Each number is 500 + 40 x the weight over its row's rms, rounded and kept within 0 to 999. Layers, rows and columns count from 0. Numbers have three digits each. The size before them is the row's rms in percent of the matrix's.

# layer 6 MLP down (transposed), 448x160, rms 0.114, rows 217-246, columns 0-159
099:581479529483364551489458537436570462519553463517491428551499487465519488498478484565497488501539490526456513519473610491508511515536506516483478417488477546489519478493500551474503516502462496508479580540518470596513535562539388442485484462443547443458528479543531497558491508537532525518455535479470526469490518498461460471449530493496529475544499545455457561530495507494496536549476552478576516513525557531451573502381492523524554482440556553548501480525503452452513504513510539
105:505496512540469490516450514533594514520455504619510504432526475477520481527560504535524567535522502543528542503427554483546593462484504503535563428575560540497482549500494470512505491586547437535486438549483502439479453528516494472554581514491446540481492487558595514518510484550435462474469469535492414537533455539472451541457420569472477525500512532480493464584541498522528473454472545447497519593516479521472452508492514484481514481490464505497511523555510564499490487450468528
098:484527518500483472513482496572449529553473507523461515482555522485503504549544502483430494493443525525495566461530557522480535479477488418609468492487456530495544513561445495419513501523486459492475494512469479470500555487452499521520456484423589520482511484550451468432492492500529549502457530483560466497434539471545591471554527475553520502511515525531575542526562448507521518572549557476523592470514525522522524600462558588507456497512498525502459485519541566415540468589518493
104:473576446503544424449517497443570469476473491471506538463528401557492492476455454484432441473510551578585510520483518470527483492532517466553472441548553411506490465471576436528473500528585513501526478541518463485454501448487512494526537461492524502511522511543507494456505496483468501537538524474433446446513466511462432507526448476526518511484514490526485471425520457520550515453442534446509499463474442492563490600475472480457507488522537491472450447508443546418521587458579466
100:555479442493460430524523419499505479482463562511571523474533551507407528482499529457571526469509520446451568564523506501457458465480550573518503538518516564510474533460495483469459449522458473495514487510504490509471558551507510470441478542525519471530536513351431496508473518439497489467529468512504476426543476574527507467596471531488494556461531474536499474458514534510442511554502572486541460512449574455474492556497435469469485515466502490524544411509515463493486560441480433
098:542524463509476593520488462465434549482480489506498532540553519535452437534503541468510503474456461447478514557529549491453573475495444472475447521429483567508518525534449456538472487513500503533503494577480553495483505408499526495439452520483446482551536555536528478493483596531488522485510484465531421511556510508526463476416455548528435453504541530560412523577531514541513484460474500542520429528504524451488491474503439504573521413543540524453544445460477454513446458504532575
099:485516534418483507474497512447570528535538466479503519470497541550453528515528526500492479481471546480481520561519488513467487442511474546542496539462421574548534535475448551426510516464573460490513442473518530542573513497511472507431512493493533519486533512449478509452542538453552516376496534585518585545474574450505494530525511418504485547488494447503539488557426485449529424473538520514518417492466515544535516511503535499520462515462523457484363496507577507527526477549522450
101:559480523452549507480501534500393574492504470563484497485510524528557518435510516562471529453537488460505479520462443545524504468512495499520495451535545450546513561436575468493526460537497463530528408550523537449433467498491497584535492586528480532482470520475536470457485426455516494453477442550486445573583498429449468489603516502554529511467547530460462467434495517415458419447528493548455508455455519495502505513557515523482483489449504458548470497494500462484449529470509485
103:543470485541517513533579521499532497537498533534483572430570495524481509504461487533554531524457560530519528440501454517560487557428511541478476496502499500516518524436534395500500489452476409508501498493508502436433604483440527514513572499559500441529505512474534554483500466538541562563491474476510521541506558595534495575559533458510558452510518512431469479500506444490527525574561520470513552494431506510528530501453526515413489483573485520529521498484506523398528558524454477
083:472497500513564478517492519543453516459529456482585475500493481479453518529561477496491478482488514485534534515565464402472504525420581500523444588502504449526578506583466483502560455459485519526439501509491498425540481477468534462500493476557498540548460410460549532481500513538515461436522427459540531459461445542492506470539521498522524573537530500505566499405422544494416592528525460499467456487531472480495477533504430516460481509544497485488445457486471476586435528465526486
102:432432448539496514421505413557587483486413431430529488520467509431435505543478523461559500538534450540426447506468470496485542524475504522497488535466516547543519492495517435516547495520521512492436531517490626493468539513537482545495518501523450518526465486492455527472528551457450546459548425541528488515462512495520511456433551492472518527452374504478426499479518494573481489563414518507536487525531488488512495460518493557506531512386530519513447512477512497527525498504489499
098:493475484529497441496484468567519469522505543454448492468483514601455488491518485462474508484505423544526549491434568460445506521477522420538490466530485520502494621507479521530490518500480422496492501466584360576415461456487526440482474527494487508562531475468531501548508537546519443489472513457538516473458491503480436453493415496532452527491442535502536471466475485476440488489448519537538448480557543533497492510475446554387463485452488453527512516523571507501503497533450545
106:466482479539466488450491500511540471466506475511438482541548559534506493557456426459477514517546416463424436513491513608495495471498478488480527449484522503467454496468527499496465536526456492509525434551493429547461500488584483525515565529526582408505461485555530519617499542485480506453458455505474500534457450473555465493455495522440507478392485538540463482424467481546530468501511564501523499440512501480526548494482538561471517476528529472559521460598537560468551513484459451
108:500563526509588496540519512541481502427509472500480473488511433448531481557568482570525463531419538447519540577537484505492443520479535499462512502527461556498453592528501461487547527484503500571546410500499543567535487524485574469523452546515520484500524464452555459503444500533610484451515480498558582464501522443509494511492502521540506542488503478538560582459560512413523503550507453477494474429487427533527497520466468538524555511500423530482473487456491504480446440472442461
098:535531519569543498472470448492470480480453525443485526514434463504506539415459548528513452580456520513430568538553552505473568509459583458558504540485500426530532498527529466535505418440459492490526494479475504447560482447522510501490538529494450523464516554521456475510452478535449479564523496440526532424544498479487485573496436524482552526485499493489507452447455413508502542458527471532472476551563462472493606538466549552470419508528478462481538477497506546549523423456530476
106:450514494506458489512592538513546560440514481523428475547454493492523516528523470521512487590505498539510499582562501494438504520514442508487448539537475602471492491573478460551522474439479540491509547510555524456496501467605505501458563519462513536457471475478528552502499466552533514555513493486458486509457482493461457547462515524485465546471529473450614401529475505477472491536446557512521496507482599510469475510521406523507479538523470472442516519534458493490563434558401478
101:573560462463473509519499508594496491505497523513558494518471468473489436471578524494532498448545516535518539442525531522468584514538452487407476500559521456520475544554546580503584466507554550438487551476447527547497503512532415447526435455516536537493527471548485509553536420524549522554524509470487506458522503514474496496512554472463553580443528485501553557477517448469559448498493483535495470519457477481540473545526479417468572484445533451486506561555480458479544555436486494
097:465480509495460455545487505518528504477486504446467558563498502511476552519503472484524505523490527495473506562540453506450460543473541432502444486498510508495512582504536538523531490520492537530518441478491551489525482581485508482403471586454495478542484471545582530534472432484428461519547510491491495491477607488486430517465497492504390455496540485496571520534410623578580459521520476482547528507541530503545498474461469560431475489456474560487448521521584484500535473470440521
100:473465443483462471513428480473424520506514496513478483524447508527474459505497448510500544476526532495498571493495491524448569532497491625461535486504443495520488525566491392489481534499505491476515561469496590490500545532507557537513527500462504558436477462468508549494433499473523509415486498446492508558509507517507502492489452524497484569535489501547485413523485473561469494487472500450546532524444430553546455450480572547496585464597531459492437466514468459587491572580465466
104:585476562506528494597535548571536482498473491455507558548519520477483531526497492530481558532484446495524556521522545483499484451443487462460509470500463534530471481479521518448533477486468499493542477528458547532560522554428516499507414489531479594559477457597470424487479511510504511546465572472534426474428498452470481534431550535475514471446478409540478546484475527546494487513507516552520542541535520490482506474598517459581533510446489512438518431511392524469497490465489468
100:534528529447444456546516472477502553514520559554477461471581495524520517431539505464536501424493532450498530507531547487455443478538470479561476480525457506534470531507519561357487506481524515510512469478524467556471511541456489478500426574467509557544508477510477459484473451459509528598522510547504494560479529500514545500525501475501516455448484471557501474506501556508494565533567470392439511424568478464548502476524447494497495553566479459518482559529499489551487547387485428
103:540498524446477539560462455526529532526491501508511449546496523487447436481483530489526418611540461454514522525483491500463529410487491515478551523512544484439464454411534521503498454486494501602501444539541471546479488559466479529483481456443441496547466510528455474470545474514521485439497498472538531633523458481561476505575527544470517544477517546465470552526531508513474468515521474493478484431488496509441544466495532479449478493497455439551431459554464506583530568422548548
105:554606578565440474487481542486465511456467458503525502429540479553532544490507510399480530492493557547432399463556510537513536480547474529455500517455439516446484435557457571509455435483459527482442545529530532431520581519529522462451471427474498488540462500475546523526474505478424462519488522491573496487495516555520489557488512458463531496458558498498479522518577498503514452428539474504497489430501502541538509531506505504519475576500544548486465463451512497494586505532564513
100:475521466500508470445469541529521509518517514449513536491495539567452523548467555484536466409511508500509427460481486512482447433544523445555511434524481478543527509552512488446508464532485489461502442546519473466413498469516490469565548496526474498407477516453591521501570501504476521534541508501462469473457487544469492543454453480439449478552499518516521514473501503522451458524457457503464492496452427550564430417526469418529413571468511487538368441532529464532514474443474482
099:449469542508504497514508467556384424532429480479484460555525537495501506455439454493538488572497495569438522522505506521497530438483535466542455495449501383533475529493503507482501569504488484451487483459479422457449470466535503555549551511460492513454534505501576413558485517552526459507465522534499528510493402477466450419536532513439520527459557525458558489486500572583520541475512447470520474482544512513548554497568541463439559534484462495531537561499531510503498480465543504
093:479473532503518480539564531518513530484489463425558452439442508482443511557604531504524454523466579491544517542552469498456523491434478501427498522439580516522541453558463518524522437455505474548495490508518508530539392538468535533459498512466545480454517471462420516480451435570471439526510514487521476470490564462478523519505547439515515483461496522443544573490504481429505483494450560558427535540509527522442451476499502521506496495453438501494480443454549476587509474538432544
100:468561571542566410449501526446494472528537561476539516497563561513515534531475499641498547463490503519529471568481439502483506502477478448546452473506506528499463439522498523458535498489431512547519517511462475504516470504435531475607484532502499498472515525541509428473462455456523513548475462497501481519450531530471468491564582474510487442588520473529491435499531496438445446480458508543507566506490444500467444445479509495519591449506455543500514526512509499507478528442391560
101:499500503506537483587592564575552467498482473557498514491517463487467509531425509526526455547470494496490559468460523554540460490498466541462499521582492492520548517485560543531465477503545404469549471527458453533449493554475535490559468496528522452463482501483522503516427505492534483469514470543585469547492553469458540519499493534477528454549569459456461467506560490398506510518461578530463629490492566499510457425504514493464536470438504502523538554494448545455509511413471479
111:544549532506520496556529527520536504483461496491454469565512460518591430514500498568531551541542457523528514508522510476474494404567515576431543527520529548439476466567578543483502509493493506464533497523519557496565508598505451469470512429560497467497492537516500443443468519496461437505514442486442534411492464534518448477558537473517508480462481530521463551504495514531485468464564482535503546466495573475545440489538420512453473563571428531453469508449562474537487484443492541
097:497504480479428575454538505515459496576411512498543514460448469481522489491517543558536552476459481463538541453501472530501512473530494463533507396458517542527591457573511490560499461517495504479441536483476548428479502469458427470517483504491532461515538399501546584498482489519539457529521526497516523541469503496399560485471492485549473506478496523516431501522514556492493414504505572519524480475493490552435584530557519533482539518491555487429470535553413438483452446441504490
# layer 6 MLP gate, 448x160, rms 0.196, rows 218-246, columns 0-159
101:572542468525501431452509577567442573447500412439506506535456510479498575487512509407454530497465556498492505615529555498475543586518522446532483505476511544493519438512515438531519522483496547492538489435532469553523518544537483602495479535471453517483558484476433597428496475440560475487471504546480562574486530574492504490469528507527478475570534548434498507543504491473521464500482519547490437495499474552504494493502488489511524471471489518508471550447513550469444527525442503
097:491481474556464503434521547511528469439441535453509451511478556600471511473452510527456464461518446541525465514465537537506489508550512519524504498588497493511514490466566492523572569556528447551503510585474562409524630498513397535536526506515523488492563422508492525421499455479547487466509560496535507497453518441475450512519530495531542468507499506421545510536480531466441507480477487538503493536518512455446481454456433508525540447494479451518491451563521491557482558501429470
094:470494568488494569505487511475428526499477540493369538552520461526511528475514582460498520520442520419460451547532468476466481597456502494447522587508464506460536559523502518466540550463488481517472509500476560508472474516519537522409515504499500509500515491502485448497469485473498506476529506483625554517407475533565530562412468543456471502519501560517445450473463522510515533493469458545547568499582526510485530434481503475516547487477476480529546535490524449522423519564434511
100:429544471434544449456485583459520486520393410515492478569449475494500400530500509535487460440458489479515485498517466481500486542490586486490555515486518612438536603454532499553462540513463456507465520462457487560465512456476432566438464513493548547514487472518483529519515516520466545566486509486582539461496459473496461480542554557491479518486433526474523458513473447487465579525544527547449407521509505516438511518482485492430512487515505524481512537488520539545490456516496518
095:575529481468454487390546480532527510491495520542504477515460503490510543413440484504459512520488504515512478546563477406528465462654514557503499537470553491489557514510575516459509501522454515442529519443542489447505487446534501544490392428522508476474524538490557466540477472471506500546517499505453528453506527408537591501491528479567532478517486506429593449514483449501538435444468513520561563555506499497495525441509502535481496536535500450468463505470498490508537442527510503
094:430497500524407500519442427508503548454489582489591494516448436453512505468516521448533508416531472519531510495494486476546519435523510505467434480520560499512481525533505439515492554474483452549480525482495522472511495529474544503476464565545387470541501539441462492527541527533524493547498432577505448504550492584577526471473476502450493502542471564486537549493427535523489547507498469462465619468533475469439470566471474543509524490392498524515523505537452452508462517514510460
100:458565544496481512558524441478494467530474467475510472517464500490549504460409584586509490477531501484534478522519511524551545568513516584519491494517451512464529488442512531544481482534553460410529458501491482540545500543425451498494535482587485510506451558423520456487546487513527493503449465537464449575497569492484503471471509569512444470499529506533430520483551497554463549491517538487490484497449509431549449479564539467525430484498492471467417406527572559570452567497511515
103:472534409454488482529565512511508464506531484519530493498459483574494587449531481504533527487551531564463494493528544516496534544508526439576465449480529516480443440462561478497532492473516498517502467459509530489567411550456491496560470527474516418516513444553568514520435477546484487442476446533525482486529572566434603451604505512422499517485467473451560434528533544542509533461447509510545465417511481509491505448496490432511501552504460463525486540526430483517494532546491520
091:470484452441404449488522547507552499575593496500443520510465456506484531461492460528522479528509585551471532557526541476469459507528482494534499472458485501484485464495492507525523511485456458523487490474545555490449498451545440537495584454458512438537529559500494465539447486500500566540501498474458505422494492474539470449478461595483425406455456512496443443561435478497534620509515505495589517522459489458448477498556445543473526512455422495465497502482497530442547470492496550
104:471508574499451440473445508531488585478521520488523498499514517497557527505490559560524408412516513471468518522574535432517514505525490537466440533517529479522463463530491529487479537577519500503455518565503551483483440544462514486490446512440476532500453493520435559495536577501475512462461478572469514496452569542481484489509583599470502461506466499490440461466534473469570497442520446461505499540529459542498537518474607561412461456490531530449491486545486581515511473412486526
097:485547560540514532489524496477480613488401511442529515527478553491491460470539514497462466463584510542479476507468443533451492527575515507551463541481542454436452430492475552610515530432559459499516507496520467545563500518519447515461504525482508470496516509450559532517463508536491393539508485525466457469481603522523551498430492512505477549474530508432484528472470476481540445477511553485534462486542566524512503487385506486482588524551468501533505480478590528539475515500505533
099:455471433518577480584517485481476488456532485548531404468500496500433482468491529455473490509524527499531498475471499478546483494500491527505473583517531563477526591490454545528498485519501476474577547517474544500512458507524488534502508494487585542486531471473524479414514499518546506520436439496504509463480508436495551425574476508466478387442532437488492511521519523465367533468514454506503570579542486470480503497472425417551497525562538593544436494455529470510517474494503485
100:532554410499519518453522540565554442458516455504464517516439454572497588455523537421515446470482529430512505517496525447498484481538543482479504519559473493443490451526473485454511462530546558499459498477530571505518493449581566530560559524443497448487520444478494455494559480541522508435515615459513589511481479526435455508524508500486484484438447483453531559471487482422509510477516497509491469575464446572512504494572482517490525466485550457570515531471468490458523460515514440
098:499570524536493501509490506539530506431417524526442481529515527439550515536465470499504557423506508476455464571468450537494504579552474491546541520403457470536452509576508501468467513496563433488451647509497455428430517456462527537536533506454513481495497506518525530498529475472524470500470384459522431399495554461448502406493496521489516486494552545555481473504459508514446525482486509505485527500510548467454424467455478548553486493460513536527469511510477519498523526480496442
106:444502475515506541538546522545423506581494481517496525552494483477480517479516475490558508466540464540485526503553444422491537557479414482505487479491508590539481513495521494550515569465483454448518473542457529502486568488444519445514526432492498482522531564533517541480561490436546512490424503509536495441552503441464485568577507535429522440472539462486485493451570503469511491459496458442408569466458524528440519444533521476541543473525451584484508551455575459564549548515531489
101:603571536532509467483477491481510395526508432528556443515465514493490465504506461493525422499577493541527455514508526406521525509470496514486455501427503428443558603429450509507430503465477447494472523460531461515521492516488439441492486496500425484490503490476595483459525472460479493515519565502436536484579490504559512488493540479547554563543495481483477552500450551453487485476458470533467436476452573485471558574549451488479488471455506485521509492470528506461553525491549566
094:509422505496552480535363449526511456424525459468458567478410504564476497522495510439493581528474454545492557442467545465520540507508516482481500491521522498562546499487485499501563552542438505438488555505451516441445546469512488507491502488514514493461578484513467541583499604516504525477522486558442447488517467541553543462461480503478528502406544451473522503497532460415511458470504436450460460532488500427486546502503429559482553518508557510500511536488545479472465520543499519
099:575505371485484479491511501515504502460528440527442487508530547478531499627537554492559493478507524448491460496452423482531526501449526475459523574496435479566490496459501515529516466528512494436523549571487608429509472497481504522532570548517510432524491480533516417521470529505542510519549614488512477505489476550527446483512456451544522492514491548499465567492573524433489525536481429515456522491531486527521462424526493455598450504441490475490473495470525532499543468506487489
100:489537488499450508448428454493526503505510421584531456569493423467449511485571526486506475464512503516499443490521525443539522425522564511544523560441456498459476474477538511603478547519547494573500478488508458440456518498554524535465532486578493427461474512456563476506467521437480486465469459503490550537509540530529594509500517499544573567522475622525533463567524504492482497509533431459487441455434479492480492539554503482439520442527468520478567478464548521483508484535506474
100:461514525426501456525514473469520531495458465518456491522492504571506499510454480525482490565550508433536496517530468501523544574513546550480531487530470525492517616523573550519508519517507478489455495462505539548427454507397525507507543441460485542515524519508566453458474548483524426515522493530444549530478568467565558513468512591564464478498576467586484483533536412501500465504507496453482479464550513513440480540535473585536505525441494485467411488580432478526491498451560491
097:503455489465533524565530516437523543518506596457480586585460516467521487487505487494459441571490530509532547522473512507502421561442455498448482495471532579504487501510463552422511558482424495528514473522531516528457470479515464510502462463498504612470508373534559482511503450482537506422491533551453428517454534526506492498499554472575516494461497457503512508538542504479507472480603489475559541580535450507511496500483565523504482479514506552523503496414516557439524543538519474
092:493552507510568516406457446564550468451519481520465484564504443531474525460524508526429450508529497542495469543501531556520511538561493557458484566505524534479442447534460479591460594485521471493549496474480482489523479580472480514497547543536508379522494466474528519614502479431435572492481545540577519466454527546538491512493459487521484516494473512497560509444507476507484590457525446513502504445548500532532471538509505494444429514450449497480504492511523425498456563503458513
095:517498408529459513505473477488489508540540525497508478524512480486450620512444578485455417420477499564498441507489491435499538558520513478529497486571517519566504515536529513450515555518536486513465484509512501443482507515420510506479547559519469455487516500483565491601527440571511442466530498482488472444435544518414428495559465478424506453605485535502497500504484496409477470557531483459467460548471452486505582470511506453482486509471489443530511524512525539473538436524520566
096:483520477500554512497481512519455458463495455560604507466576492562577577527538507535482475494543459580441560479523469529435533526563455492428466509486489453498579580534477526462454476510447515564461527530598472458506468442544524494468518478523485545490517516517525531526483509533512566453539507487528458459474477510510418434505505534561514557486468445534456498473426560481536490525508452542485480561504554510522495471569479522445545514485540446458467586536456545488484449502477448
094:497538521456528494523453506468484544476508549441473488541449477550516500364480525437563545518480523511486514467446514489518465507531451513585565504489528528482488526505548512491549612587463494487447554527438513580476465512477531550502539510527537514511526563507555525453442573465500528516501540565470486463607466491448488528459511584488509517543551488529496462529567568539573565495484463509510498484531511439470476488492470452419460467534512539538579534510446515484521531518498477
107:451503516573472570459542511558473509497516517486495570529506475480469507430405531555541494460512475532532475496460502502474517434499463550531446507528509487542519467470501493488527499508476497523547581494388537513505487466498537565438502513554465520465504585532477515543504482464490488564448429543461536510458452501473424584512565550563519457606531465534402432483543483497478546542510451524481567456447490509491519467511522519488466453534574571500494434524463548546505470476469516
101:465539495534517526509515523432487492462512456551492471517542503449485516366484477511457517565555448538502458561518538505500443484485512490488510528485458570485562466485466492503525511521509454517500449456422492553481503562471508449506512540525589478444538556457476448458473453463483465446478472452577600492448466473493511509517548502456488590490423467505450583500472481455454491521501580438488545584498508442541521470542542538565472471497474549499539507516484461488488579475550442
107:469540520507446499490510507441481551459528495455530461530441477468421543535505514500421532486438561405444501454468517539498466512500531481537440520570465454561558494447503462500533547451525514502475531474496505532466525499538548506499555516541416449536625458551612510497464502430473480492541509485419531504475463413559487465507492534491521502508456493491488462491511519503551526439535543585474501470474489532437567434530516440491477530461522520515521516540510386484513498515535505
098:447468501497462515468561480486435469539452499438491590559444495586449549466564502490509444517492528456512546515504460518531531446514464458485454524548504523536467490520492516587593492520482438442475491483510501510481505410447447482445493518531489465476512480492529485503490466446508490505461471418551577393493547547490491502509479556524521483477478549466445437516531511524469470481480524469397471492473526475495493534490582474456495455442624543477502478466491525479484528566588504
# layer 6 MLP up, 448x160, rms 0.211, rows 218-246, columns 0-159
104:559516529528531497499557525448525466459510441375492533563514545472548513479563522510509467543429506484490520466574479563486554509495468491577477457454454491488488498502467498513473430553442490521468494483487510483491522527553491565501529532601576426429526502482518522541423442594561465496381477504493466514520509529490546452550512547522441459434533418470510516456427521497515479513485511521512498509513532510445553506457477580474503505468535561536551487447513486497492528504551479
097:523493451488507541526502444463537508521474525507497471509539455523529517466460555474574493407613443496548518474364469486515453525442401508485487480487495477472458476510568481557514498478524532532477526496499462487501498499497457485504512561573547506470567521471503554572460496547542520495543568539510538441562514523497534532455501457514488526500519542480492390523503437462469537410454443514564503521468491467421478490440496499532427519466445421530513576541506487502511545487469497
097:493527603528500555512452497503422516562529526515568427532492564445479473527512513533549503558492485463482493433474538483440492545546558498413553559434511517525494531579435523529550516499452437479443531473510515459548468488562473472535457543566453497568461553453573489489440496524545499461532531463499573529463543535553530479457593509459469489490529485492487525468518509519488511507567456521475561449459498526478512503487498511499427433499497511519571534479558412535486466505452520
098:474494573533559465473510526491513487452531479491466499548521473529453571493516500526474505527457491519479529458478535578453544528453557475547493573515552463469544582511482506545510494475542502464515505517574512481490445452547495524546437550481552464546485462593461522508517560567444471548457480538410502478472537486509485542523543512491516540465473489508516531497464431537535452466511483521569537508462513556412475530469554537529407544489498483404550424547531605531474481469549448
096:454472501569532426508484502502486508495495442509528447455513460518550477458507478599488423462496568508470549435508499517543454551506524542538564508482538512491507535477460530469549518521464451489521476446456466459509463508461565447448560488475542461474500467494477510485579416491442471491486484522488558492441441432446490488536476540627496509517474438473559448455468484479479546501546499452460615486451543527513458549471535487456548511470435511551451517540524522457478472578462474
097:524465450491542522525411484474486477503484527562468522502534451458583515455473487551469472512554510542519526470475490516452530486501484416481507428573548488430496515462551443583479530490456553496520568477506451467500430585539518490551500554480469498495461482456471517466442449491505512536523525466505500466503429522506532432511474419492518512484441528477538530479529488554454558451467454464509582460579428464461456545506555465540517482499454559469590470490419442519521487483485572
099:450444452509441462462485539566556532547493498515482546494435467485556502515589509578454443546418511512507561483489520484489468504506403574440537525456467520484560544559426548494500478479470521496511528454481503549542519497453493502505515465514511492536540555582551483401542501599506499585469520477524501465471516531516535460537454446489515516472468464538453463469490579531539575506478453468540448467541469473534484529478540531519484514530478451427494533491435548519548448473472546
103:488520454497518550495518490508504525568484581480522531444463497449560436534487506494514488501506482549465517490457525461534446540492595441466518528482505578467586513526457421603508486486580462487485512469537508494530464520494468550529543481572513552493479479492477458497499479454477482507608618501506485477554500490500512478450501502517501508515512579508478402475523553479591436474526454562566465496537463487549536425516447512488472465481439544409504465527512467495456505435498496
092:511533450481441532444492466492532478472501461556412477465517529509422506469485580537501533558509451531490471450556505528483479535540449496472484500509531511491505507445558460541451528543496484509484493526594488511486497512478501489496515542485537521448541548500518486478477475512447564484431546436461448519519495499472568434473578498480485504503517521518555471496603461484508441471486517493463502563440463452458492400451590450529458420533566529420584488546584420469488492466469500
102:486504448495499526532437486502498468491544507473529535460509461481544480445446518454445465524474497509535464477494520524418458546512547552526554507496533470488438474412484508486406564496441516540537458454505470509529501507390511560462511545519449506400540503437552521472458553480437545461521547471508466545506498531536499502515494531533471578547568497512576469526563522483506433468521542426502469488501547495501532494498467445576430539527472473524539589457550542412567493489534496
100:539484511544515497493541520486491560452504509541550455553439433428511480508542495537519463436461480449462467502473519462488503501451446510487535490489483503495510425530503537493445477492534521460541461461409471458537444550497448523547475473527566480429447542524508497484493514511473455507465409576535540476492540486597522497441542511490566529551465455434454517469597520556467478457509505518456557530466529499567478542533566542543498564588442485432455487445548481499494503479545428
114:485428529478570447524560508574495496463520502484552463447454489494462538518549537515512501445461466485436501516487464492572526456585561469456461554523472485451459482517488483545484531502502520455588549522568499497455443463528525462441456491452520453508471490558467495481554484531539510489438436469508458539581514469472519422486464534521417546568478480469442537464479473482448500511521444514526458454542520592474472499512387488467528481489478512524474477544497552444418490576518531
106:532534416455553551504460515513518532537481499417519454490497618591441452456448561458493472502495459522472551477423469491398555490601432527432492375439542494498489510478537517476514419487496454472511539461609462522501477501441537523473496526520515537482465547475524472506506463532484468483517464524522559549458452470486505478463517449481465488477497476482508476482423524553530528491494522547538522503483548539464481483433482539470512472530456509565493468529549475537467492538509482
096:550491519443478499484542443466475570531479521534498549505453587499534445490516544493465499466464493469443469472485508491526435554505541470526459462491544451491493493449510415483560440512414565555459507537572485520460539524489470467478404439467513574538466576486593531487487545482456502469450519489581474497471490471553516512488542494467482540469531567469496561594563552468487424475458531484496466481458531500453493533550466490479466504511482523477484538529452527437467560543554570
104:522503512481504472457477543474415452530501507506456450546453484485431503508522599519503557563512430521489557572511489513501480526524453484482530473535446499518477517449442468562475495546487478532522430547530471563527449438423459495523469471432517516530460563483510466532470438525587419441490461472444494558461463482535557513513507541440507517574527488506554553506489471517513461531554531564471565463457435547575452496530534466461441539564519504508546487521508508559527546499558546
099:491461569514527484477534557474573501491499426459452478473520490443486513503431466463519531490453486458480470495433438452523421478512525541545540517449452558536485514518486487518426439563488483521554471486498529491479502538474585499516527406550378511515547485471491506457554507482444395480501458524460538548487510512535525512541465503518473438574542539548561420511464466543503524529494512432506452429539542467481514522485555589508495504507475546585527457449488506526517464546520500
102:442537498587486490435475519469494492495456468572485456468500527450497396480500452594515483447502463539501486504437505511542498503528499474538461508555462467493493434558489458504462501448549506565490534524445519489466569415572499560566431498488517462521469481512515490444515524491594512515494474448494441521517483521472525490504577463497585466502497467507489493519466503522491536559519485593523531505493523389435508501589550544477505434473467473555520447507564483515470543515579547
102:522539509523498439463522456483523466502497550479496455489481483470551517581510533430500508481472484540523480472499511501607543525518420477497600529486522563531525572412540595454526580483489489456426417505546479506531547459479529574506470537538452476504472518503492474480519415444466452502533460518556497459525486524542469540508487452465522439523587530455508518559491524490509491595488550542510445508473560518477557418551498475504523527504476566533536491521567464514497453451469503
103:511472436547391496509484463433508538507558519543504551438367504484480463490537500446437439520471510536502502567526534553545539495515554552520556573460455528529463473554493512588479486497501506496516502502547464410475502475509438463502487463515512437497453517396558460453515474425536529472512495478531487534552496514564541525509541476524518560483559565415521486473467494459482512476471491571507461548457494476546447477468522517464459511476515528497543567466524564518478451519551503
100:517497491496474457556486553402459475510450482552544496501506521490497467514491576523480389499513517422482518487535460500545563507425537526509535500470498469456507475542536564540475475500479526480507435529507573471465476511485516524538459487463398486484475469468526479472446453465413587488551456516544538594459492509586555424505562508493527520477550454505494510528482423393497538464514438540563519525439441477482456538451505512483470524481524444513482465538496574520523517486525533
107:491527505466553410465600502513442575492490573492492568494465499557431519544540540559448490469496492452485474467449560443588556452530519407585498532507483493452482526501456440481446564504498551471490492507481526528460511516553511532543501497466474521486436533424438466508487508433511523481531498523521500509555518498554458478501485480527523448501512540531559469423540487489554495448530446502464477569526496495475568543558536464469503502449479595467442475495490498542553502463441561
096:490520502507537433460488522482480424546521534542475473467523530424508495473462493472486436485547528422513484508509559511514455519479617436501496456529480546541525461473422511494585539516520415552492539503495518492488472491518544515548494522484455484516557505476488504546522479451530521440553635483495457540463497411450534458506429519505490495508530570484563515557514492517608568477442513464483529488477503579491540479563547522515508488443549477487492481494470467517476582454578524
096:429495535511542549515539527414503561449473445552497456506526442443491525464525388571519536468464454489474430512554487454577518571496483542527484569463508480499419537489479502472479499490530509498432431535455504555475481518449463536553518549493512499579525512517531495510527472523559504438551474486624530489521507490488520419510452519542537498484498542479514476427477507495522517457580543517498497441570467493492585558450441562494589477530492508479506490505520472471456483495476530
100:504489466420537566504585483476479474547497512548465483458539531460566421445453512538531536481475455500462476460463412435521527525504518545521526523464473491472536492478505457523518459506460446439527476527470544470550518597523479438516478487563481474489500497502451466499539502459494429400508416485514526512525462489484457494532491536491516483458503538508453502523585506547458490588466494519496514502359452451438473541515436481541487556560501559459532475449540522498466510419466484
092:590492522512567512486562460554467495525514536512485467498519535467544502480492566488473505494498507479507533520409453485496542534565535427545507496498426463501445508518510507542519510532461525494540502514529507494530622490512441457515550433512464487482508460527538479554530508430464601458446475486458498583527534550537509477495513515558492492503514533533485476489461457550450409526457403468539442494424499510513477491556507555543425476416563466476524541543447564527477551444540462
102:506503567541495571527478489503565511486406527527512481519505448518464433446539511472488480473488500465495437466485515435517449472499526540486465484477550501520582511520517575483448519495558532442418454481535503462524518527426532427512495572462527475546556489490485601480538493556552458528434503448571494466528515453531534471420561524537461474480468522584518552505466525550526437508462443446524396430460461475491554511521553537515466525450446491538513496545494541499504471494541482
106:498523415560510590447506482480574464563515539451549531447544644483508519551540444499426513475492533521528540473477508467500508573475547495485512490463501539536506537481510419425504430488495441465482514520530477521410452538519477451488515432537519472522555460508509511468538464492462533513515515471545536513398422510430477468505544541571465526540528509496506520512488493551513523470557475534539485528520543508512466506507436394475510508569519498554492458468476430463494461483529529
105:524544490514481460441495448470462558462501472555562526500490484508455546565445500542486501528525544504521518450498425439513506533519497536605508534502474489624542532428498505508543541510532493457480486484508533512532550445558565524490601547510511467464605529422544520533507487459493453509522529480545511540505528418546548486455598490469494565538512524504483490527466516482518540459563449505528530451464491490543531495455539416485547557516518478556548554470556466456521472482514438
096:513474511452500440543496441486554512433596464532476518488544493532517473532482465503532498517518488490524504548462578446479540493506493564512434527548441500487470521519391561400527483542613522524542400469507539489523485442544583502494472446499407497500501543471492494505481460440524502517444549498517515551476494605535465564487506568491504486518512498516596546488468474481547478433469469513512461539538511482462451500465518504529482518513509521574432443529495480565552508503463489